config = dict(
    norm_place='pre',
    rope_theta=295000.0,
    attn_scale=0.202,
    bias='none',
    init_std_up=0.033,
    decay_shape='linear',
    final_lr_fraction=0.0,
)
Each number is 500 + 40 x the weight over its row's rms, rounded and kept within 0 to 999. Layers, rows and columns count from 0. Numbers have three digits each. The size before them is the row's rms in percent of the matrix's.

# layer 6 attention key, 384x384, rms 0.12, rows 78-191, columns 352-383
111:491519479495425498487467556557576536486490457420517557550587493465510500445520539538468441503583
098:506549504538450518468437551457516471519494484476538511515488529458463464526462512495496438535528
097:514538481457538573526483464483510493548509487465499548461523480587560499502531558561511414488454
104:511437488488496466498502537463527509542469497507515545473541507476503439465501447473419543422457
096:516534475496416564499455529520532507491472514555483503445514474502506494453477473466545523541481
094:493529537526512520532523448509514526506503482462470492473486483551492531445493498534567502506510
097:548459438492565470479544513484585550528448499470504498462567528451547463493561427509552512499444
098:465486476496458467485481526513537562557531425507534497465509575490500484491453503472495427531458
097:454537527462489520509546541513464488528568472560480485443508507530488529496531458520476464581524
096:494557550492551487522562460459582542522415396578461458385464489536468511506424491481494419587445
099:501459540508472529509445490506526493484500431490554547527476503509529461530508539489492518511534
095:561518529424522481502539489481463442507535495531496512447572473502510522469514578509461546478554
099:495493485516463412516437426486519439534537438521493496497528450458376531588519453440423408508541
094:474464509552588603583475519522405472530563501519557505566515441507513455503552536524411555509466
106:515470434494505470521481530480545452457470514551444450557539521473547520495485538501534489468559
094:436522444521495470548484541555502525531546545506550494455523477528574466508470579470477540465449
095:480417523493517452510492468472510545505463470445448472501467492447448533501554512463530467520522
093:488516463454375529505480492531526431457480537435497458552433553578531537488503509565544493461477
101:438549500539523491506496481488533527534499521489516567406463485463513514443575458453498459490487
097:494455518425534486464391463520442514502529517502540438524509460451437499517595513596516455485492
102:536607430445490554476512431478480496469551491455508512534486481510525490427431529469497531437520
098:524528552551509478443522452572527463530547519520551505443583426472444490475530482456476476538367
097:477412516508512529610557484482508498463482563504545539550491524528489431449481523494485429518534
094:569510510548540562493482493498458499488486475488487507446442484495504514499472525461499487528525
092:519531483490532557503465553502458482518527488488508517540454563552479491496499558518497522432484
090:523473442525485463559527555481481497490497517504446465522600487448450506494545441555529517520500
091:410472529627518542509462582548535544452519449534510495506457483545521438461530501529463492479550
096:518515473547455501488514446416516501428501491484480498505434533523483452482514501577477464411457
095:540491492444456516456456493468512479474547458513502502439553466508473537483458503478517474495470
096:548521460434511475463512499481509552501575550476455438492522517538485523526520504523580554456529
112:477562489503485516445497488459518538482444521489537519487459474464433495546506477491520509524473
097:540478502425491551540584520456503499447562486535476562571501556494495489510526502513439502485619
094:508395483427512463515466469523530452435467564528461479543411465523543531528553511555445490461521
090:453555560478493456446544510474480506504478521499458492464513492492511553458533494481535477480543
100:545490473447464522515416462435534459497498526511546447501498515503611439532488468538574539474567
099:550579512472422453429595473520449470481527604454517454524414500567521440476493523551532496464514
094:502532582530495510511482511469501493527485438532492522478461513543487456431542521494506459495434
095:495540440497512549469424494512473560501495494528509475536535521520471501503498495523524474449580
096:476482505486496445543480473444501524487540550557482555513468504498536492494537479500519500522481
096:522500539474555498546462468505517517448491561505539555477506573504501546485576506497500509502546
094:584530457482453512499531531504550514524493502474478425464518506532474541479406581499506455485510
093:509509549419455485489480453469516496474529535474494531481548443512517522466530528546487532519502
103:458459512535467536506461537541546513507496552471499431460513524490425574500470533485448446491440
093:500516528541504517531518478470534549475543438541524510497505447465513472481480494565437460492487
094:501555506442489525467425464574471444463538476544506448512536448534509514526451508546522470427494
096:575471474500563471486477414490440437497517506425440492594463460512556456467542520526532518458519
099:494582499438562508490553506494517460448512573520478544483537465509480405394551538544469528453454
090:520550475504505495496541468466419411523488550604392481451491537556539533561488531585444428486505
095:490403569478550488502492513559418479449579483591490459511544510478463554557537521526507483530513
090:481492524544484434555523582480511487534537581529551409537494544485480493500374513457522513489594
110:481448522438540523520523511509426432503497509538483532437535497480549495465437494487564474519468
072:481555495455426538510546539525457490488445513432476529501462469500517497498431591501478541449504
114:492458480420460538444478442504473516519477489514499471415456428515509476437491504427494467481479
106:519623552488451545456511477500484558461410465427523570543490506517513515512502522488426540442451
079:472568551504459495504457518490610468481426506463584584493518501503503594535531540501457527450501
127:486607438534533530463470501541540505460498483431546508534532466477504561469464500484505512478539
103:541406468542471500505485551488481476535547517556436503514511466496543516517482495476490524525462
104:487465515549552496523519476477470498518527527579520553529483469524522503496493514513476519495496
111:432376518483491526524534465492516506512537524543451517499477455501474479559512484515464517462493
079:504547481527510469466553448513501544460437502470488541518509506463545525468580538467492484500479
087:573495458530473519537469481502521598504508470480583456534477559460522519448530511496476464501460
102:472377471533510505552490476470551520507516499532452503475462507498513498511528548525503490482521
108:533616455456461511468455490549527517446474513406509427496499540497530537485528521480497497532513
083:507462475452542530508524543497482513483521497430516524553567479503559505505464522446559575454482
086:495403467473552502537470467471469469516537460541454464493505505583510452496497513486488523573483
151:525614482478493494491460468497494540442502465392492450452494548513514497452536523513505492486440
088:503463486542466501483449527505533471465511497476527539598509461506437480538542476448434505510584
088:466494391477472454509559540428491524522527517541578545495555545462564484561506438543526575465452
084:513408461463490440536493474501505506510496478490472459548464522495507528474525467531467487473536
086:467423536520548501560463471466446541492556496498507511573586457408499545523546509477514482555562
088:482506510477495455455418474510463572483452490528578557502525575544549480531568459521453449509513
099:457557453485524514489429458491531446492580456484505459458498552501505504528469500488436519538554
085:502502502507453534456550543491478444516532495510487497539458601540467532436497512536466406471429
079:483531462482482460413503555503564488519494478503542486533535536493511486467541439498527501477508
090:520518538512480518511465489514502552470530515542529518516507538518508479535365490452411523478513
087:478499532491513516493506508503501485558476540542473423510514490518520472515587507512559458483453
091:460523485469487474473479465485523499527543456480488530537485455485504549533467493470470492503558
083:555476536511474489490535469494533483553581428477478481498472465465461540495508537550431533552467
081:497480512531520504487478613497493465491469525519445485608588475443483470522477490547491487498508
081:549514501503473568534433539456452525463584483542475507453495503546533408494519508528481536485472
085:489487529555478473533491445478515528477520503507513408464468474523472536511479535472507502517444
086:492564504522463550539446458551485477503510514416540484507504581461499534479474485467484525486521
080:464534506467573508496442508528540485569514518422545509519539518505467493518446514505531456589502
080:457472494564523490409475523512594443477533503541530490500465555435486489476530479504547506482484
083:564511496499470549457460445545494491494523539456504490506572506440452522494480481547488539468458
079:549505484467511526509469553547471543540471518476578578498538468458473538499504478545523471468441
076:472484460433507426443459500466465524474526485440583507617429490538517532509514524440516529512470
081:577483479471438493524465551525580496475417524530449494475471429528433446463456517491457610454386
091:469580532530489445482559516556532506483504475430511501393532510458427505484508535505492542491512
085:557516517496531546458553489492487600410497502421431528453531492483490475480489576482467475500498
079:552501541556514543457482555498484470517514548544472500444430457472546483443479486497471462477512
080:561451490495525471559499494515479441504535523516554483465550555487521477460500473471478521586581
084:515466443421511539504561468502599474559455552465449485418508512472506453420545452450512519475506
087:454467507401518392461443499526492450468560491484470493499451580475520511457532467444471472526508
078:492388493535471477599420536497440530466528489508483417435475516521443530487422470434504493485532
082:495572473548498488545591458507525511539548519462464532554493495508473554521550469436622505475503
081:469501550477497526572514475396549537502418442515457524493447479465535578526501543521497457486487
084:500472485480432494564475462459452520522551482465489538496496433493484519562501496537530486436428
088:514620544547561420479515566487542493487480520533548551485462525545500491504462499503547550400481
089:509490529480450473484483515474502487519447493508523519557514560461488518424473459487504490483429
090:472498524449515457449462451517541469483540492488448528517537502529496527600482420505562499534485
081:501486486463530542449480497461510545467521495531433475481463446455444549462527514467425554504494
086:556507508558470540520567476513455491498524464511524442466417486610527509480499521507522480451469
085:470456522536556493495426499452571524455474512499508464518511484490451491468554461523458499465570
085:516532420481534529482558559519528553513505447505512507515536580527535498487492513472514514473447
083:449469454514537468453546476480527517509517496537550474516556532482471525471504515499518543548505
083:554524487488495495502523406541472523509481507501459505582527495489472520482530465487543568536483
085:456546567528476515443556358555499496469468532556597430459480510524504535471456511524456487506449
087:545517537472537439499523557462489477524525467552483431499489614488492508447536428513489530464459
077:487505562495526497487510484547537481521493492464560568416502505562505449474464554562521532466494
086:535562516518552486554530517433479493479424523498526557493489478511437452437431477493445493529564
093:522492459394429533419493413537508441547537521451502540443548515410454503519416443499531529473518
085:480514487550476419524516491546426514510456501492474446537513566512491479524508500462507429475492
084:482546516425464459545492451578482426479493474515550484522480544503527446481459418518539410502450
# layer 6 attention query, 384x384, rms 0.118, rows 79-191, columns 352-383
114:481553562548508498530511598487470470457422504514497478540496547524486526413604505561485431465486
099:507494426422533526525456515446476489469542481488481460433491451528531510446417571503524440540468
092:497507515480487487469469465506528495474535536459534555526526475522519447499525510466473548449542
095:547486552542469527497476518517473406501482502553478520516432539587504437498595519519539533546467
100:534500477541512524486508474491507474475518524441528541474420510573494427470432485475495503480484
093:496464510451500537526540480428523524514557458523519487456489583427491438500526558500520523582482
094:500504547459462490538486484539549537551492534451555560494477451522488432494498477457417484472566
096:557568550530530501484434497544508473534521458540520454478529526455479557473477392485522549448520
092:467520507546483470480504527503482474532465547496448471436563462466456447483475531450577523540432
089:587498557479474505444440485517566526503512444526548573537577472478521479477493537426450450502451
095:463548583522503491476475556462547492517522489618479474487532448548471501479483496478501476571479
097:553442489490473376511491521536524506459542494502485547523486475581478573494487523446515448525536
092:481521518557512515570530567484493496507442513536508510512487474491563503515512492583516480473588
097:450502443461473529453482528509530500508537509560425538508591510535525479509491459409520534436489
098:481444487489493486470574480573478495454453471452483486475448486590560545479523532453544481486528
087:429518486513480458535466493488544533547437552460484484479499502499476441481519470486512505453526
096:432521526470472501486548473451489502521520529505510489458487486523461508556492407416554524466559
099:441536535524520528549483531524479565484507510526479503496518489602416537462538520553571433498490
096:548494521447527543490473466472501504491536547534446476540522479502532490479540535547529504476604
104:578444511466507507448547535466547473447517483556379528539486504434486447485498453535428535518580
101:482499492509497512501461455491474544518558501514515455480449473546513533500494506456547448575496
102:467489532500441440484458467542429488562491552477570517490514480499504544493509458469538507492510
094:495577465515543542474496456485500433418456475458518575469502436543419456523531492479501469535500
095:503525432423503422525485601505524570551484497570527541522485493484479559532406409454502504390506
095:508449454503427426581499484555481437438509475496431487479523540480520514542480529543497583509544
094:485502456481488530466485513517538521518477485453524594553497482516485589541614537558555450543542
103:500498395515491489543473477479535471512572623532474519517509483496490551510472495547495492484505
095:525438432528508447522476534483501468482515461513501516513535475501494544572513571496407537452521
091:498399521588451466508494550520383477492547483500424528533476510505491468514489458506485485433526
102:459510486526415558507466489487494482478507507479537502520509441435486556467478497455490464505459
093:538486397440501510467448499449586560521495516485504601542540487432539506488460486503450482469544
104:542535516489561522423530524481523530475494608562433487516448432469551431520512489532490495532497
089:462588534484442503440548520467445493525512479579490505442443528519479507528503500527517463483530
098:478428526514466521475464353511504452507475495515544509474474437500459440549503405557484554438538
097:513426441576502439562477425488522493509500555496538474477517507508473432485464497573444498534495
099:478465512457522461505476530471490467511481556492477537499512547523476568439511461466527535583457
089:442482490520486492531483487487476538536518559478485500555564535505448535466478521537499482484513
090:453535470505472533471475516502492474490497495482493470452516445479565557512521444549511460486500
097:483478582470550508459464550524487472512447529581575530451514518444533571478518504503487460538512
089:434503472567439431545527534500445543454557472534465521451480492498511495558494514480500537541534
103:504437501444482543416506404586588469484502485435543514459495466533532500538546465512527489507496
095:513551453492529572482500446448466536427540575489546461477489493562435555504561552439496568457536
100:582487493449422510526506542462503546390507416548566520531526461469517445498518487575537464468497
090:497502487468451495513581526494471444533548502516468507522619583507515536495462505500505551502535
093:556428527495574491476426457582548514473535438511477520511478486484372419428515472555373523509511
094:478493560456516533491511509456428522560483510480505468537453433552601519490506517512502491460531
091:457506483510518506489530503538473562446476527572449459445495478503512483471532589534450487529537
101:487485508491452469515489441508458474527520444533499469445474540450429553448580512566528498504501
093:436520431475542538490484488554529541450513502538501432505517510511481486442441517518557453458532
136:427498506500485505459493482503543478508480535490504480421500455501503520447466566354465534504492
117:531508505493488491433504532472464531517463470439416532562440495464428429557534412530533492448469
112:508546485462437497470461459504495487563457567495505561450505510467578549450470533435478461441488
111:544534533511493499379443508501521576485487485497464465511440506460494530478475507533472484451497
120:481543446501455487607462467487539464514477489466476552472541537542506498484505505532478447602479
123:485543514517492538419449478493514613446467518511434503506478506503497470434468509530484467524499
108:371516482440548454465492523468475508528554544516413466486468486544534496561481506516550544502479
092:514453503493508500501561552537462483472515493509439509473537494474556477565530472525597591493512
094:405478486477547487494545480495462468562502509569446527485518499479534419572515490445510571512497
078:450464481525454479523484544462486450464501549529580532517578546567496533535558458526562501472470
084:541569499482512541515448516494519566539518464473513499531450532565488483425553497503414427479423
088:417496511523567532454544446481485495475528431516471511438496494510462488578526522454547510510490
090:587539462535509520487481510487501489518477432504502524547509508524504548451558513560459457492558
086:563424434460486490579456460525531483472437528498508490501498492520543488467588537506497439563470
120:405520546493519512493491458536433520572518519445448548463497485512548528557458526516546551528505
076:561495471501485495482508492492491526496482505537505485492484536558498535477480534553445446510535
089:519470491556547438545533486529443466528527565556526487524527513548525491521488519486520523476520
089:485517574523402496512553546590576495422502429493444471472461508496561493508499475458517421536501
091:513465528514549555579483524544460484485507580507433472557436440572514508472474556391456445527556
084:473525512551432437588431459471486418499518511505495452491505394496540513524468550556596498580478
092:492537506544535554503620514463470500482551476500598491469505468562498490516481508432584488473575
097:472454512486500488445490418476553455467550487458506487486485509557511515547435504398455533542500
085:495540502525478473489450510401568515498502535551547481440522503412472495453533536437430535469377
086:470409531564491510529546535513525477445526514509451555498559534557479527444536489467512531478514
084:517507500536478495457490528438548488553505505509554516449525537422549470443526478581504552530541
091:523562474468542505403535473495490537487483456466514535570634479503540508494416487507481538471557
087:534464441507495499538450387452548506445543469470515455522488504506544482531520541484507469503572
081:446554489559405525531513498547416488507459542569461551558460429514506497543539476521515532519530
084:558492473452516465567533444524625474519475511559532465524501454494496502492471503413448486513421
082:471487585466464469438495440532481511490461548454544443485456562474506554509485505539445474496475
090:544543446456541519503496489478443612485500450583500486480499514505533464499544409546525439423471
085:439483463476494452414520479488540516454453478533519490445506512484433457497495524493368403473509
076:499472541521509534549402424515533523547424505503445552491506491472496490532432478512577502448494
077:507442556452470491506482476558548465459537476526414419459526466494513589491467439518509538434454
085:539442520503423525464534497547548489492487495423563510529569565438523460486491522526505489469565
081:471437446476546467523532473591528448479558482530547516482487551525548581516499505445441554538558
082:537476515460567546488491455481488548538489543525537551479523531487567448452540505531520519491590
081:473544505471510483550491529538496505519435485507593518489481507461485531477519389503477554405429
086:541577439463516498460523507480505509493493577476481548447542523474462451447562530546513447469552
080:539518509436456481517564555492552516496434478539463487457556484528453487514510456523524568502507
081:477520529397497552475572561504548554531522553516465498486442492506490545525506431470482472549447
085:475484533501483453427467565486498486511502443463501494523482519507497541529611446490474562502480
086:476536482453565482510555419464489500433518455507490556452540540542507453546482415467442538536500
089:445540479457518490492484490528504470498513473464546493548511546514500544422463550583503529554615
078:541521510470487474455413535485486534504506508541535510515510512487451452502491426556513525515490
086:483487506561540499533429512514488506435492548470470466480502510522536422519485495576610528502533
083:497464487529584548396489477512417511490517545505507467500456511506509566488548507539518513516526
087:586484484415545561498468452435425481474509525417547523516455523435484535482506485549463555526454
088:479504494465530575578578503555547485514506568535515526489566479524510475494473466477576485518540
089:560556534464539539453508401492489514505493498454489537513448480436520486480561517474511474480472
094:489447491520507511531465518522485425513482488493489520498578514585528482508481537405524511537545
084:524508529498483509526494439501514536497542451439521466500480518517499475469542491543427522517524
089:449417496486579472457510549510499535543493488428486463539484502520521490401467521506462458468543
087:435448530463447444563490476539519467488466508481486505457440585548464517542513499531486524490459
085:532495541553610502421544503510539464546513492513511463498537524488535548505542558466516487466522
081:539500532611505507467532495441495540519470468476448566496444475430495460550411465523515564455506
084:494548462528559550468460452485457540452459567522502568508483481520523520534535418516444489443509
086:482567470474562544467565567477463528545525463492507450478458511506541495349503495515432546454514
089:446486522464505527530541529445553505492450517494401535492504503497560474469485489525505470487532
076:482521457453566523461506566464474536545478451517483487509514527445477474498460514504478599487403
080:541532537473452583490508518486523517541494539474415523444555441490478501453537481513516462493522
086:526487470497529474464484468485515545471527414503481461544559473501518510522509495536483523617541
085:508518566558561436443540594540512458438526439519435566512463525529473522502507497485524494550556
083:553512498555554488559535528474596580508433500417504462457517528533445430412478481505476478533556
# layer 6 attention value, 384x384, rms 0.14, rows 64-155, columns 352-383
099:464454543537566516483501453599425490479499522488476491519452563491521557523518481503546540473534
085:438518593507456471541578536487490484575592477441495487555471545517518471546537493554496523412545
079:475595506469500541510534565491543504559516473471481510474479582540481407501457557485544487519500
084:468457464458516399427485501499474547472482461525493502482505531541407462521446487551500495511458
081:559517501477521482526468484557499511540482515506457512481483499456518589421493480474500510497501
091:469515510513537530528513524503566532482533472512494491496496480552533504510497511466468494546521
096:489533460498519484532539539462560533497449545510490521441510478526499478443500514463517537539554
074:459522494524534531465507530488564505539492480510567500459540505619464469529532522582523542482527
087:522444487482472424540499433491485477530450494407475510489517559462457542472457483515481518516436
091:515519385517540521515496503498549438484581599516492464434525553558496574497464458476469409493467
075:494504498510500455474487450503450450525487513531579497448498500470497557480564507513501525552512
086:489476518500500474509460528490484462495542497537576531414509500465530584497491490480495520502524
084:478483549470471452505443494505492550456489454504543506520521492462533504434492491560465511537487
083:474545536471495480537478495511471579572536548498437527543468507497493565401468557467456535463549
086:508621507475502509531520498496491575544485501540494522488471516474531555472510418454465482508482
085:473526489579489484516531472525449541446519477524546441495561541582527443432542473571492478559454
079:476472432565445515449456529478513526506540481497443553494599485488490490476533499510412568459526
073:512465472501462466482507501488479418481447514523459501477554524499437562501602453481465560490522
078:441516439498491511470521533560523526523497546520530534495490543512533418477500460505556513502517
081:484594436441459592446471514452542470478512517455475487495490530487444444476499550530529475548489
087:532488478459473427508418539553503474445579473497572507453518507542478535527447514520571532510457
089:524497426503503558454463492537536500414411457487482523530549593454508486440502539443545546466529
087:477555437528444502477578508587473432473485475470496487495562527478548489447522551496552508554527
095:527495518486479518487516476453387489508507545481538512521566429477505491485451546503505503463501
086:476510527552584432477503514448547519503419516471482504568443454452543555449525557457456478552464
077:492464545463449510521477428489530444444513495502510497526490486445497592520523463501534520493533
091:500423522546455531516457509510532497481520484493440497550484459569520464519487520512502462519493
095:512541546514523486435504478531501532496427389536504514515483526577531452465508498475492462545463
089:547478508550489450501495497488495473502515495466520504545453514561497502518419559517564484515459
082:505516506471492518555540442518510413453474454489568508535468559572511448519479505549534461499472
068:475480480480613471555475537560433501507527489498477567490515438516518610537516466467453541413520
088:444502623487489511475500504549522528508523475463495418550550418485515544475448498483436549602561
087:546547516516478482491493571328477547474494520504543509526531470535538560494472489441470483466464
084:511526509485508510480522582435445490428516454474540508491503498531430374540524450552483478475435
085:505462558503447478453441528525482526492478499465501523498525460449462481511459563435487451502468
085:448462466488555489474495520470453442465450558533438448496530442514413527540494492490454499513513
093:512517504557502497527532493504415470508493506498569481569527552463515555508401535530537550546493
086:485457440402426482491539513508457540551500577509520492500473475503460512549428531547535537516528
082:517520468511463523464544451531492582527546468468508499446558504488529481433534471479580557440507
085:482509425625473542529553498568512547465506481528477512513419541545460537499479520498577456455581
090:456495537560483464533466570537540435516422514442466481556486565528413445549471495509491511459520
081:494588503503510548508473557504571558501517400530468492520591491575455441462509499459520437535466
080:465529461524497510486488496453458466546461496467464488583455411542631468510490527494431489484563
073:543500533495525492375522466540483507542549488474459468535498450465469506482531525486502508469496
083:472520541441454549445411501492542420466451545499516541487513452481497481475488465535517443549468
079:523486611455477504478477492464547432529504480552499461447505441501539471530464471543544534510508
074:578514503550470458445489500501542571500536502446520486488454549444491575477490473517446501535493
081:482541459551551530488534443524545512511482539479430444491513509601602502503450505428533489426558
083:565469555494441462515515496453565498482508491542453497475613550487522462556493475454457454563486
085:538506388498480507532445506530468504529519561482423521499510490503549512498496535414575488513494
076:447465510555467502530557539445505494455516504542483448472489496540478408534511495559403528479528
078:541473597561392510427601480526418560503502547499558497527479468511574405520548446450519431464520
080:478478529548504451476495537495486617612592497502535522481502471464513557447480493502481489484451
082:440501605509508516554508499513501464496503455448498503483442495391555565527472563465458487472532
085:527539546506495528416472478444476540506508518520540503555507465469442469509442516530522434521542
074:491479524516534434603453562493491444548509528505445450500532448445468544470485504519512517523462
079:510473534501565540583521525539503546436496528451501473504517503480514588468525523515502533488526
076:453470520482505479469479499560498512491468532480497550518529583565495519485524462561478498509512
080:449472454460478479514500511486421493440465544538498493554540493469524489540544565493497481499562
077:523521567497504517538481507571479421517559497510507496425519504450533458552532519597456513481483
090:521506478529521458533511621539489472439531461562542529546512517437518508527452503551500464456433
080:507515571472428564493510567424495560541549427482490558460511519538491495451472497491470486487517
082:543532494417487593469524519470462544475463504456430413478469512567529477567496542590486532490508
080:498510520539461445500518552471504486565548529542504482452448438573443505466499434468466522452455
092:523514526506507481454521492455481505511506580419442521459406460542529559399481566486569538498575
088:502613533532484521552473513550464490484451519477491572476531496496461559442488450473497474502553
089:585511529501432565551437467472485556467594469498471538492462545530441533521566538498477489508437
093:550486573500551445573464592509528517564458482509512478469529550514483505485401487496511561451469
090:466520483557564469546569475438418462471525525454481474486490541568451478491509507530517453527456
095:570509550399516456513511492460532522486507552496482464538527489456501487537462545442444476588512
081:526512513463526522523532515469509553405541481488441599470440495526426473507518517511534451470488
096:480496514516504505559498489530596530442533507509499501560451363479433465532421557419484490396516
101:440448476436482507561626484507477521520467540498477492497562520499513496535547510457442493502569
094:487556468538528473543475553496488501503535501540539456439483489645484534498470459528561460516479
092:586610489564457527522513492504458531502548478539468614433520449519500436482517534474481505511489
094:471517531476487476515460555462519505497526470528466572496480449536510491519512446442457508442462
094:477467459512495578441505604475503444506382471418486531458513474527428430590455464531464482478484
098:516498558494506476542444524435405486462509529486560607526565509549482437508524538528505447509509
095:580509435448483508590510479446400547463545451491449580523476516377486451520451466470527464523525
090:517458443550557605535537502531494449529546489399524512443464509452563525487564546527471589503464
087:538472510481477489511511461489495451433563489537526510474474455487430402536449519458431558410507
096:424520482528449540511536501477519441462467548507460501530477552509503514511496430600465527483524
105:535526539605478523520529493506481467522523488482446544490527498453514430548648547513562443498538
092:595447420515500462439492498488434484471549474472492587513510456524475495564464492509457566521541
095:498535560566497505531455412573486516462510524452502562475451504460528521567447459461504506579538
091:485504463470457532492538390486511553481485449534455346493525516481418427471462474499514528409534
088:525495513546502569438493461434518454523533508454517501467557530457500462526496462514438632557573
112:469444456514540543574601503473508454487516537542499523482477462491497557448481498453473553441538
091:484530467426521505447487425518496491420486543511492530521475549543435545503465426495483529528494
100:474517511505482557526492445531482455540528469557470429530508548482521529501476507472554556494506
095:564505497496516482493461522603446512475547393445465466503492485459450502456518508512460497558549
110:452493435492545503434502455529484506546428464502432519504453455470552580440531463477535460505437
# layer 6 attention output (transposed), 384x384, rms 0.183, rows 64-155, columns 352-383
104:442503476560510518487510463533435478506490466547576493527446553558480537508468557473533522488554
092:496519509578529508520544503483554521509562506473478438535407415492447503550522443516549490426527
091:514417497460504497472574556511473531468576472464531432521541513547497434483488412524549475419497
086:539648521402463485529486543483525446524543496498508539420464576551465542469478528495477505551537
088:570395473492561498491505457492465464517447582517488530496505587512469627438537524420488537490473
100:491432544496508506487446479519495513507524536563453534466479484515438543514517443559498494509464
096:569494469491540539560509472420552503543534537527499539425525440507499502407529508544488431459568
088:532646570624469431452439496475487523506485479513509505471491493594511454578555491575497501591468
094:417427482515525518563543496423489544455454516419447509602502510486558444558468467509517589509448
094:507559446458521573502543470532556572583559510449485487458575480558494596476521529453569476551465
089:541520516485515575482551497513506431527481525570475525478600545456573495570545532484486494497465
094:504474503488549495494505481517490497446558512495467476493411495432548564495463520489571488523501
095:522525529500498490455532485494485508460505399497507538529548559426402535451403525504491497553501
091:502477494539494472559444425565489512505495584517533564555437502445544527457455533534589464526533
093:505501486541506545488493495549491510512552462431449516503492489510545494474452496537467521549504
091:500421443505567454475555484598549468433434524446561463516491558549508442429478444530502534568501
082:504524508484436506498520503520453541492434444538527501490527517469474539509472437555486457485471
086:544549526490502519524519533463489522569445493521444482399517490555491446527517520424473604455528
082:520431489522540544450459570494521453456364565502542475624484498434584459483545511527449450512522
092:493399444448477483520452468476535464529466486481499467441563480462438470489549465531489472584467
097:489528493524569433584538477429463516498527479421457533533461492540509515556540437521431529508536
096:554456483479470549488546489524558465524455502456534533461475502538528573408440508506526538505467
095:532602525475461544530552534503448523457449524585498541522542500572472481470546528481503511563519
114:482472557512524512464458483539483474527494547504555501499537525519487551482526506477508524489513
098:575488446454499538496518444501465497511620471458533511514525462522468441454473524471494520476469
085:532626497486535453515517497487461480487431560457512484461513489441447469546508514532491505528520
094:527472535492488541482475599413498531455540502611545519428424520517498519551450589517485437478522
100:473515559447494444450533463527430525508500451478419559500540554512501479489552507482521506555520
104:513435478453456402480489523453475481542509497413462493485471512464473492493506526564549488446512
082:503543534499485529420529579498461425413397513543548502502528507519470423554503504559489506477512
080:520419435548394484525523523493462441481568565461556427495518561502568579510584528450555533520601
099:523468502474566501478442485544494482508454455501503531506418573497489495505565502536531506469506
097:425523436480553485493511443521481545466505508548506430484419493455555495462514487484571488510487
081:489512445484490482500464544457480424453422480516499510497559548554514410572559490533509498456496
094:523524509479505506518445464532484533503459503495475518526532489493474497502463580462503514499491
097:506532451471561601572510558520481517434487494533509466450470533551529504455634469498458556471508
101:525514468456488487522517487542556509516437510512519579567480462476488458537490506516538550495516
098:498500495410512531540488580516442485535460527473533512453516508545463490445468533531523515437519
089:582562528432508543458510484497501500469519501483461524506529585455544456477566537474468490574479
093:452440479504487505515459551483478477425517556613573460535453550536534567455562498474487485458466
094:517474503437445449503500465430479551487565508413458495513446502521483507477408462495483435500612
087:569482477441578575477455523508514454502433466482460507493543480559471440481476532475518478549528
086:480414515452595515541509502549438447509509599594515445527504526486518534445503498508485423498490
080:470447464509481414452498478545556469525526498406476511524538465508536470426401511583513500515451
090:506520534448554485469570562468414543493451454516485507505500404567535489531431529478490478446518
086:467439517526420532453527471454484560433551585423523486480478445594458519411449516550483538459419
079:568561578539481491558442499452461454451536455483570551450507507517401531512472544526488505517515
090:521500490548549513549441461507462455524504501514468510420564456484507475487523568546571503486460
093:535493450537537551475500446499507392464519474460444508530532491518575491506417511486537454500478
095:496483444475485520528496506470496535468469588482497494523421519496494526450551573514530504552444
092:590398528487534465485534498506501528503459517461477445494509459446558455504502527427433531606505
086:459524535492554450577483520458490444485506548541570489563547424569535508492482430448530524500493
089:517488559442489510497500565499492442585550514475515506511517494494414488477553499477487500488466
096:432445541457558496502486456450497439454521524485531496534444441456567599503505478498444417504577
089:523471490507437451499449513444562538493498509468573510555549500519445422528550593519519487535526
083:423597512515538544519484465481399538529497484496457554517437506486452464560545522520522505519525
088:473630466540473478538537524478514454524485494477481542517545498495499518478486497464524525513565
089:415477545449484540491473504526533465519501523475528527487500525490499446551470535484515473452418
090:482501547517477441501535459424468387475507562459551502536437562385496585522489569502441474505527
088:519407426491473476530520527514516526471557577492462507427529473460496428484438403445481548511507
091:512539432509482481516517563498489487428445553482506573487490496526588499523476519507580511561488
094:528419472484456456490492482524527552530484472475539518544449583460466492489508509574468488483498
092:523420516539500575477486550530559466504415519501510469529440473517443481531560463519518519508498
092:484446527549492481533546582521516506526507491561434415427546422559518513507437427450506540521428
096:507510513525443513408477446492477476468463523431460557461482394530516516494478573479529589495520
094:482716560501525530512509501528464536495506530541506577510561524525501522511514454450494516529602
101:553423508471489567562503510500544519534601460520502521505489513527439550534545556473478460484420
096:506376550464528443488449490499518540494493461597493491488494496517531524458484431476450515450439
100:527524477531627482501540485442466489439562513481479480487502482510498511481547514539516437473450
106:588473502427530523539523453504508512471493592472447498489496437459500494526504513475456529570507
092:569651544469426487568455441534473486473505531554510682432523518560491517537508489488543509476463
094:487539486501553454469457462538506480482525560477506471562464427509459534548481510465505531503543
099:419429454469525503430580486523429500482455524482485541519549520575478469535503529466503511495594
100:468562506565543454549516548485460494539536475573493491443529534597526473520491506496529420510494
094:542524496556404510575542504504467562554595482506483581442539513518476512446529535512496467518509
098:470432550537540541505480497459518521466501493551468581505551472497525511538476512471476493450444
112:509495461504554562475497503489503450481410509465507447511500436537453473543469519486533476465481
097:510530458571466582528537541421422441500489458544519497565481486531512467538524515585522433506452
104:508435445476441485551485423503477533463483450503453542477505509425466503515412551529548530501474
093:475481404560537504560498520506498504492593555468458496476455568514523474531522500512527542521518
097:522281535500438514568495461496516476434525454529545491514514488483467446515458510429438469511484
103:412496476511515524509518472460520479463426526496437459476479559488515500477487474562510541440499
122:553511538581519464426487452497500506491488502468425575465490470447539518537501502478525509543480
095:623413456518514445449474468499436553505525482421535610488548495517537514560529473534453527548534
111:516500511495476508513440380511488536483513491484493576440553566539529529495497475467508458531422
099:500425502473461528496481434510527537554494483518530433500521548494471503551471511519543488449498
093:568545505563510546418472511451503470497554512432545491502518560418446467505477462494464608545591
124:463431490483490585585511566455508452498473502511456503518422501501476587486467455484478499449434
106:549570478471506480461438441501523507484473491525483570503494498522426538531495450578471481463503
109:479516481506496524554505414521534483459468510537503445461480536471467499509487498455518483474474
106:570585492545558471499476519571489522439499440481509430487432483440447505416516469509466501538537
126:509505415500476481507466463510521504532465538526454505506434415512547578486535500477597487539434